Weights of a small GPT-style language model, trained from scratch on English Wikipedia: vocabulary 1715.
Each number is 200 + 20 x the weight over its row's rms, rounded and kept within 0 to 999. Layers, rows and columns count from 0. The size before them is the row's rms in percent of the matrix's.

# layer 4 MLP up, 768x192, rms 0.067, rows 33-49, columns 0-63
104,201,202,208,188,270,199,191,206,159,203,207,198,202,188,196,198,194,194,197,224,192,211,188,212,180,203,206,168,204,150,223,233,215,194,190,210,184,160,230,196,217,226,194,183,246,185,213,193,240,203,206,211,176,189,191,189,227,224,206,205,211,224,201,187
101,201,166,193,204,217,176,219,187,231,212,224,206,183,189,193,270,200,194,225,235,151,194,177,197,175,189,193,173,213,193,200,195,198,204,194,187,183,210,190,167,166,229,223,202,185,213,181,211,192,166,141,176,190,186,218,233,157,193,203,157,208,189,183,166
096,192,211,198,205,232,190,171,227,203,214,190,198,239,218,221,186,162,238,200,218,199,181,190,205,187,212,168,215,200,204,177,236,211,239,222,217,203,178,213,216,221,213,210,196,210,150,206,202,218,186,181,198,209,192,197,194,206,183,180,224,209,169,200,182
100,221,200,210,187,189,228,199,186,188,212,205,177,209,234,196,212,213,199,175,167,178,197,216,204,159,210,207,198,196,166,164,219,195,205,214,211,215,246,236,229,230,215,205,173,249,145,203,183,186,199,233,243,238,222,191,192,219,187,194,222,214,217,180,199
101,188,192,174,221,207,207,213,197,187,208,202,187,194,207,209,231,195,213,188,198,160,236,204,204,196,208,220,195,193,178,233,189,179,197,185,199,190,195,212,201,178,165,194,210,214,199,193,223,262,198,213,192,195,212,217,154,228,208,197,170,191,182,189,246
101,210,165,190,209,176,204,185,185,208,201,166,233,199,206,185,182,253,184,200,177,211,202,185,190,177,218,190,203,221,179,223,206,199,200,207,177,200,184,211,217,174,187,211,203,210,221,221,195,219,211,206,184,163,207,174,219,194,179,213,171,209,174,204,200
102,231,209,238,166,193,160,211,211,188,218,200,227,171,199,205,186,232,221,187,195,179,224,220,182,157,164,229,166,196,201,202,203,189,170,192,222,185,226,191,204,176,165,203,202,191,226,209,173,185,179,205,181,191,198,195,194,191,229,211,228,208,186,208,200
102,227,188,182,171,157,193,170,207,167,195,176,241,223,200,229,179,185,180,208,179,209,229,217,197,236,207,210,204,148,201,234,238,224,196,214,188,176,161,207,223,175,194,221,193,203,196,169,200,180,198,178,208,181,241,211,229,211,139,215,187,227,214,204,200
107,186,201,222,205,217,199,207,226,194,193,183,208,193,145,157,212,202,203,209,194,180,179,244,200,230,183,184,204,183,190,197,224,208,215,185,227,178,211,231,197,190,202,233,217,192,168,212,171,184,219,200,203,172,176,174,224,240,205,215,179,201,212,188,234
103,217,240,181,208,162,213,231,173,200,215,235,170,194,199,182,222,187,174,223,247,204,171,194,212,215,176,199,204,153,224,249,190,171,194,188,184,198,220,207,226,232,203,217,182,206,150,198,182,225,226,176,178,217,215,244,165,203,202,180,188,187,171,211,235
107,195,190,210,187,222,159,188,219,190,200,144,192,168,215,190,205,188,197,193,174,203,182,199,204,197,163,192,173,226,193,206,157,262,200,155,196,182,217,130,188,172,187,186,212,226,196,204,224,238,231,211,201,214,183,194,144,202,211,219,183,182,184,190,200
099,208,185,178,202,177,180,212,198,225,206,199,220,198,166,202,214,202,242,207,195,201,200,202,194,227,177,205,195,219,187,198,167,185,202,174,191,213,164,222,171,204,211,202,198,181,213,198,207,225,220,240,201,183,203,218,215,253,203,198,186,191,186,148,252
106,249,190,234,177,214,194,179,178,213,220,258,222,194,190,191,199,209,221,204,166,186,178,216,218,163,181,212,174,228,181,187,210,238,162,210,207,200,195,162,223,194,190,185,199,217,172,234,245,186,212,215,214,179,218,191,182,198,198,227,187,198,167,205,199
099,215,210,185,227,246,203,173,216,225,184,213,193,166,194,198,209,188,192,187,224,162,190,217,178,185,179,180,229,179,219,190,221,202,215,198,193,184,186,195,236,229,207,208,204,203,195,205,200,241,209,213,207,190,166,195,192,197,208,186,215,180,181,209,212
099,194,235,196,195,198,185,195,206,220,192,224,218,152,188,195,221,195,193,201,216,211,218,184,196,194,203,200,220,196,174,219,191,183,194,202,220,185,229,193,177,203,231,226,213,224,188,178,183,194,175,200,192,209,177,186,178,189,198,160,141,193,163,241,204
099,195,197,217,198,229,200,190,199,197,188,229,187,213,202,192,164,206,191,208,193,188,193,181,231,219,221,164,207,211,210,211,170,185,230,214,156,157,176,229,187,219,188,221,209,159,193,194,204,202,191,175,207,209,207,244,165,210,224,191,196,176,188,235,179
103,181,194,199,216,172,194,199,182,157,210,197,190,230,181,205,180,222,216,204,221,209,162,197,185,206,248,182,205,198,193,222,226,196,184,151,154,187,174,217,199,214,221,244,203,185,214,198,240,201,221,194,204,225,235,182,219,186,213,197,188,192,163,240,217
# layer 4 MLP down (transposed), 768x192, rms 0.066, rows 33-49, columns 0-63
105,178,160,206,202,193,201,207,192,185,167,193,158,169,200,194,191,184,206,199,189,212,223,215,172,184,187,197,214,200,182,218,205,227,220,168,187,183,230,209,201,174,214,181,166,189,187,162,201,205,180,182,192,191,184,233,213,282,215,179,224,188,224,200,187
105,208,193,212,205,173,186,199,171,187,184,223,192,185,204,189,205,182,198,219,187,219,183,152,163,178,195,212,224,210,205,206,179,185,238,225,182,207,210,197,176,206,189,218,186,188,193,217,185,165,225,180,203,219,219,207,204,207,207,179,182,208,219,239,212
099,221,204,187,200,156,187,198,191,205,208,181,210,163,201,209,169,206,185,186,203,204,178,213,208,204,223,191,227,215,181,215,173,167,217,200,249,198,195,208,166,200,234,182,174,234,212,187,206,216,172,217,191,188,218,211,209,211,195,208,165,214,189,216,207
099,201,209,183,203,222,215,229,211,203,213,240,176,207,188,209,238,223,172,201,195,191,211,226,227,182,201,198,177,199,176,194,189,240,183,177,223,162,211,160,205,183,194,190,185,227,183,222,195,156,213,191,197,208,204,199,211,209,186,202,211,207,210,183,177
105,178,202,224,183,195,182,232,157,240,179,211,191,205,229,187,235,159,208,213,222,207,165,194,191,186,190,181,216,182,174,232,175,203,202,185,188,197,170,212,204,191,211,190,182,176,211,159,187,175,176,225,202,219,199,223,181,140,199,236,215,211,204,177,192
102,244,245,174,230,203,211,207,215,219,217,204,179,187,192,162,228,210,205,225,160,187,168,210,208,205,222,198,211,203,218,212,195,201,193,216,239,179,184,189,210,215,204,194,183,219,182,193,200,158,194,187,218,221,208,197,210,213,198,246,163,204,182,202,166
098,215,211,209,206,197,183,170,196,195,223,202,197,200,190,207,201,193,216,227,199,235,205,211,196,202,216,189,158,178,206,200,203,185,202,183,196,195,218,213,179,217,201,184,221,184,218,168,190,211,197,244,227,158,201,235,205,186,217,220,200,228,182,195,181
100,197,230,213,206,244,193,240,212,192,201,188,215,200,180,212,218,190,173,190,208,169,191,181,199,190,220,198,191,208,210,206,195,175,217,206,207,203,192,209,179,208,220,220,197,229,214,206,200,220,186,202,194,227,177,207,170,184,222,204,213,183,165,193,233
107,237,213,204,185,190,204,211,183,160,203,174,195,212,205,229,207,178,220,182,203,222,189,197,214,159,211,226,178,192,235,222,211,210,209,192,179,207,168,175,217,209,197,211,233,165,182,212,199,183,212,224,178,237,203,227,193,205,229,176,227,189,201,204,233
103,242,211,199,208,188,201,217,165,211,219,224,204,208,212,193,205,196,157,197,191,211,196,214,187,197,194,202,171,169,228,243,176,175,175,191,176,181,178,177,208,204,207,177,179,177,208,174,191,228,258,233,173,226,194,209,191,212,199,195,189,199,192,220,185
106,202,197,193,202,177,170,205,202,174,203,189,232,186,198,210,208,216,200,205,223,230,228,195,202,201,182,274,184,222,187,183,192,229,211,210,197,192,181,209,208,188,218,200,190,226,183,183,186,210,195,187,243,205,211,202,178,191,214,205,187,249,161,177,210
097,204,188,211,190,173,168,174,208,224,207,218,198,196,174,201,170,212,191,196,229,199,232,202,180,232,175,189,173,208,178,180,210,182,168,188,170,182,198,212,216,235,215,199,172,203,197,183,172,219,179,173,207,173,139,224,159,172,210,250,207,196,209,169,221
105,222,205,230,192,216,178,171,213,225,197,229,195,183,210,161,211,190,203,232,164,216,212,201,231,203,216,160,212,231,142,156,191,236,195,234,203,167,202,192,237,208,194,225,180,191,207,215,221,185,232,215,229,205,217,198,225,205,233,195,163,208,173,169,170
102,193,219,182,216,198,179,215,181,164,226,226,207,216,173,200,263,164,215,200,198,200,214,218,204,197,215,221,203,219,196,193,190,190,205,197,217,193,175,189,172,193,202,199,201,202,199,185,204,192,188,204,199,211,203,200,215,182,206,195,211,162,225,203,184
098,181,182,150,189,227,166,202,173,186,213,215,219,223,203,189,199,236,232,218,214,220,189,222,212,226,209,199,194,226,214,191,189,194,169,214,186,196,177,234,188,230,235,225,228,165,229,210,218,180,183,183,189,232,216,172,189,224,179,191,226,179,192,191,193
100,155,213,201,185,247,195,190,153,219,194,187,160,191,196,180,212,208,189,177,197,214,174,172,191,205,220,211,182,189,223,173,226,221,226,203,219,230,208,207,174,206,211,208,177,196,242,219,192,161,187,194,181,189,188,194,224,176,212,200,211,189,216,200,175
104,208,215,188,184,217,246,188,191,194,217,231,178,214,216,193,229,204,169,217,192,199,240,223,171,167,207,216,160,217,193,186,218,188,195,204,178,203,181,189,209,197,159,244,200,190,203,232,240,204,184,187,196,219,215,175,211,219,250,203,221,228,190,215,197
# layer 4 MLP gate, 768x192, rms 0.0775, rows 34-50, columns 0-63
099,185,223,226,214,188,226,210,187,215,188,179,212,216,174,219,188,238,191,204,184,206,211,204,213,222,228,178,228,217,248,216,186,197,177,224,218,210,168,217,201,213,180,194,196,206,183,188,195,196,178,202,213,221,235,209,196,187,197,216,201,138,195,249,168
093,201,196,201,175,195,199,220,169,232,195,178,199,201,182,196,227,228,170,186,193,198,183,199,222,213,217,192,215,204,198,221,205,184,216,159,197,163,230,180,172,176,227,177,208,180,194,188,211,170,195,216,229,201,187,206,171,178,208,232,184,167,218,194,169
091,197,248,204,204,180,202,187,211,174,205,172,204,193,200,208,200,198,207,213,191,197,225,228,177,161,216,179,190,192,209,207,179,206,158,182,218,209,182,196,225,216,164,217,200,201,228,212,206,221,188,226,182,189,213,231,218,218,249,212,220,216,186,204,200
094,199,213,201,203,199,188,241,199,198,165,183,202,222,187,178,169,202,124,252,206,203,194,193,240,175,172,231,187,206,170,217,200,226,203,197,224,168,197,182,208,227,200,194,193,190,221,187,217,185,172,202,189,208,195,181,192,193,170,209,176,198,214,193,175
100,225,199,194,216,182,213,196,210,205,199,183,208,168,195,188,183,187,176,208,257,205,216,182,217,179,173,191,182,184,196,199,208,222,190,221,188,201,209,196,207,239,188,180,155,198,199,199,210,193,190,201,222,222,187,183,203,211,192,204,211,190,216,159,225
094,176,223,206,175,215,182,226,199,212,192,189,176,187,198,183,209,216,159,212,202,189,178,197,237,175,172,205,206,178,169,184,179,206,156,193,230,207,204,181,215,168,214,199,211,212,243,220,189,184,196,223,200,227,215,200,192,161,197,196,198,199,218,205,213
105,234,203,195,199,249,234,225,208,189,161,215,205,220,206,192,207,240,200,211,213,194,244,200,231,198,190,200,173,192,206,179,177,214,240,219,245,181,214,212,200,173,233,183,198,178,223,215,195,190,206,210,205,195,208,196,202,205,195,212,176,187,207,181,208
109,237,192,184,200,212,256,182,203,191,164,217,194,223,193,197,209,195,166,209,191,204,212,234,213,174,206,195,194,225,233,197,188,226,225,186,194,172,234,243,194,171,188,204,246,198,193,219,198,246,189,236,217,187,176,179,196,166,187,198,199,179,205,166,189
101,195,229,198,183,211,221,203,172,169,209,227,191,218,194,175,220,190,198,204,201,148,183,181,238,173,181,214,162,212,206,225,213,220,199,178,168,216,198,200,180,205,201,182,228,214,195,207,241,199,222,218,225,212,213,214,217,158,230,215,141,171,173,220,193
095,187,195,202,198,221,190,183,170,237,183,205,201,234,171,193,201,242,192,208,185,195,198,166,244,184,215,171,219,221,188,191,178,192,182,180,213,191,235,210,187,182,207,190,197,219,208,221,183,190,202,208,158,209,197,210,181,218,200,227,184,175,149,222,201
096,161,200,216,216,224,217,178,177,208,188,208,200,195,215,206,231,162,202,202,199,178,201,145,236,190,193,212,186,218,182,188,206,214,215,180,191,218,207,220,169,232,228,196,203,247,226,195,200,215,175,188,222,207,216,184,219,179,194,237,238,164,199,169,182
100,149,193,185,169,210,201,174,162,200,177,189,259,201,171,234,221,205,202,185,210,171,172,171,198,201,238,148,201,208,169,228,198,191,181,205,200,214,186,189,173,225,220,175,214,177,204,213,179,192,132,208,226,215,241,203,223,180,204,186,209,175,198,213,230
109,190,186,209,211,235,219,167,145,203,183,191,223,194,181,167,178,200,192,207,192,174,193,153,200,153,212,189,205,224,192,227,170,196,215,184,165,179,180,211,175,220,250,191,192,199,231,189,215,219,187,229,187,183,186,178,228,209,196,220,184,168,167,196,190
112,233,216,189,204,224,231,189,143,170,171,209,190,216,198,213,205,179,144,204,194,206,214,242,219,206,183,195,184,223,216,189,198,209,197,192,183,225,208,182,182,217,210,178,188,184,192,241,198,202,193,224,234,195,183,182,214,187,224,217,214,165,203,206,197
096,205,213,201,205,213,181,216,183,199,179,216,181,189,123,183,189,219,187,228,169,194,206,230,215,194,221,194,199,223,206,225,192,241,161,156,192,205,223,195,244,208,187,200,204,239,200,204,191,202,162,215,209,234,182,186,230,156,204,221,201,150,230,203,168
114,211,221,197,198,192,238,207,205,190,188,185,219,166,201,189,209,217,171,205,209,215,208,166,196,210,212,191,176,195,183,201,207,257,205,209,213,162,218,189,191,187,200,204,216,204,211,184,192,178,186,222,220,186,217,175,206,214,180,188,206,206,169,185,199
093,189,199,200,222,234,207,202,189,171,181,192,181,182,196,222,194,227,206,229,224,196,196,171,252,210,213,151,195,208,191,227,187,213,200,210,194,219,191,215,187,177,197,182,186,185,185,224,250,185,214,198,164,203,234,239,198,186,197,205,195,189,195,206,192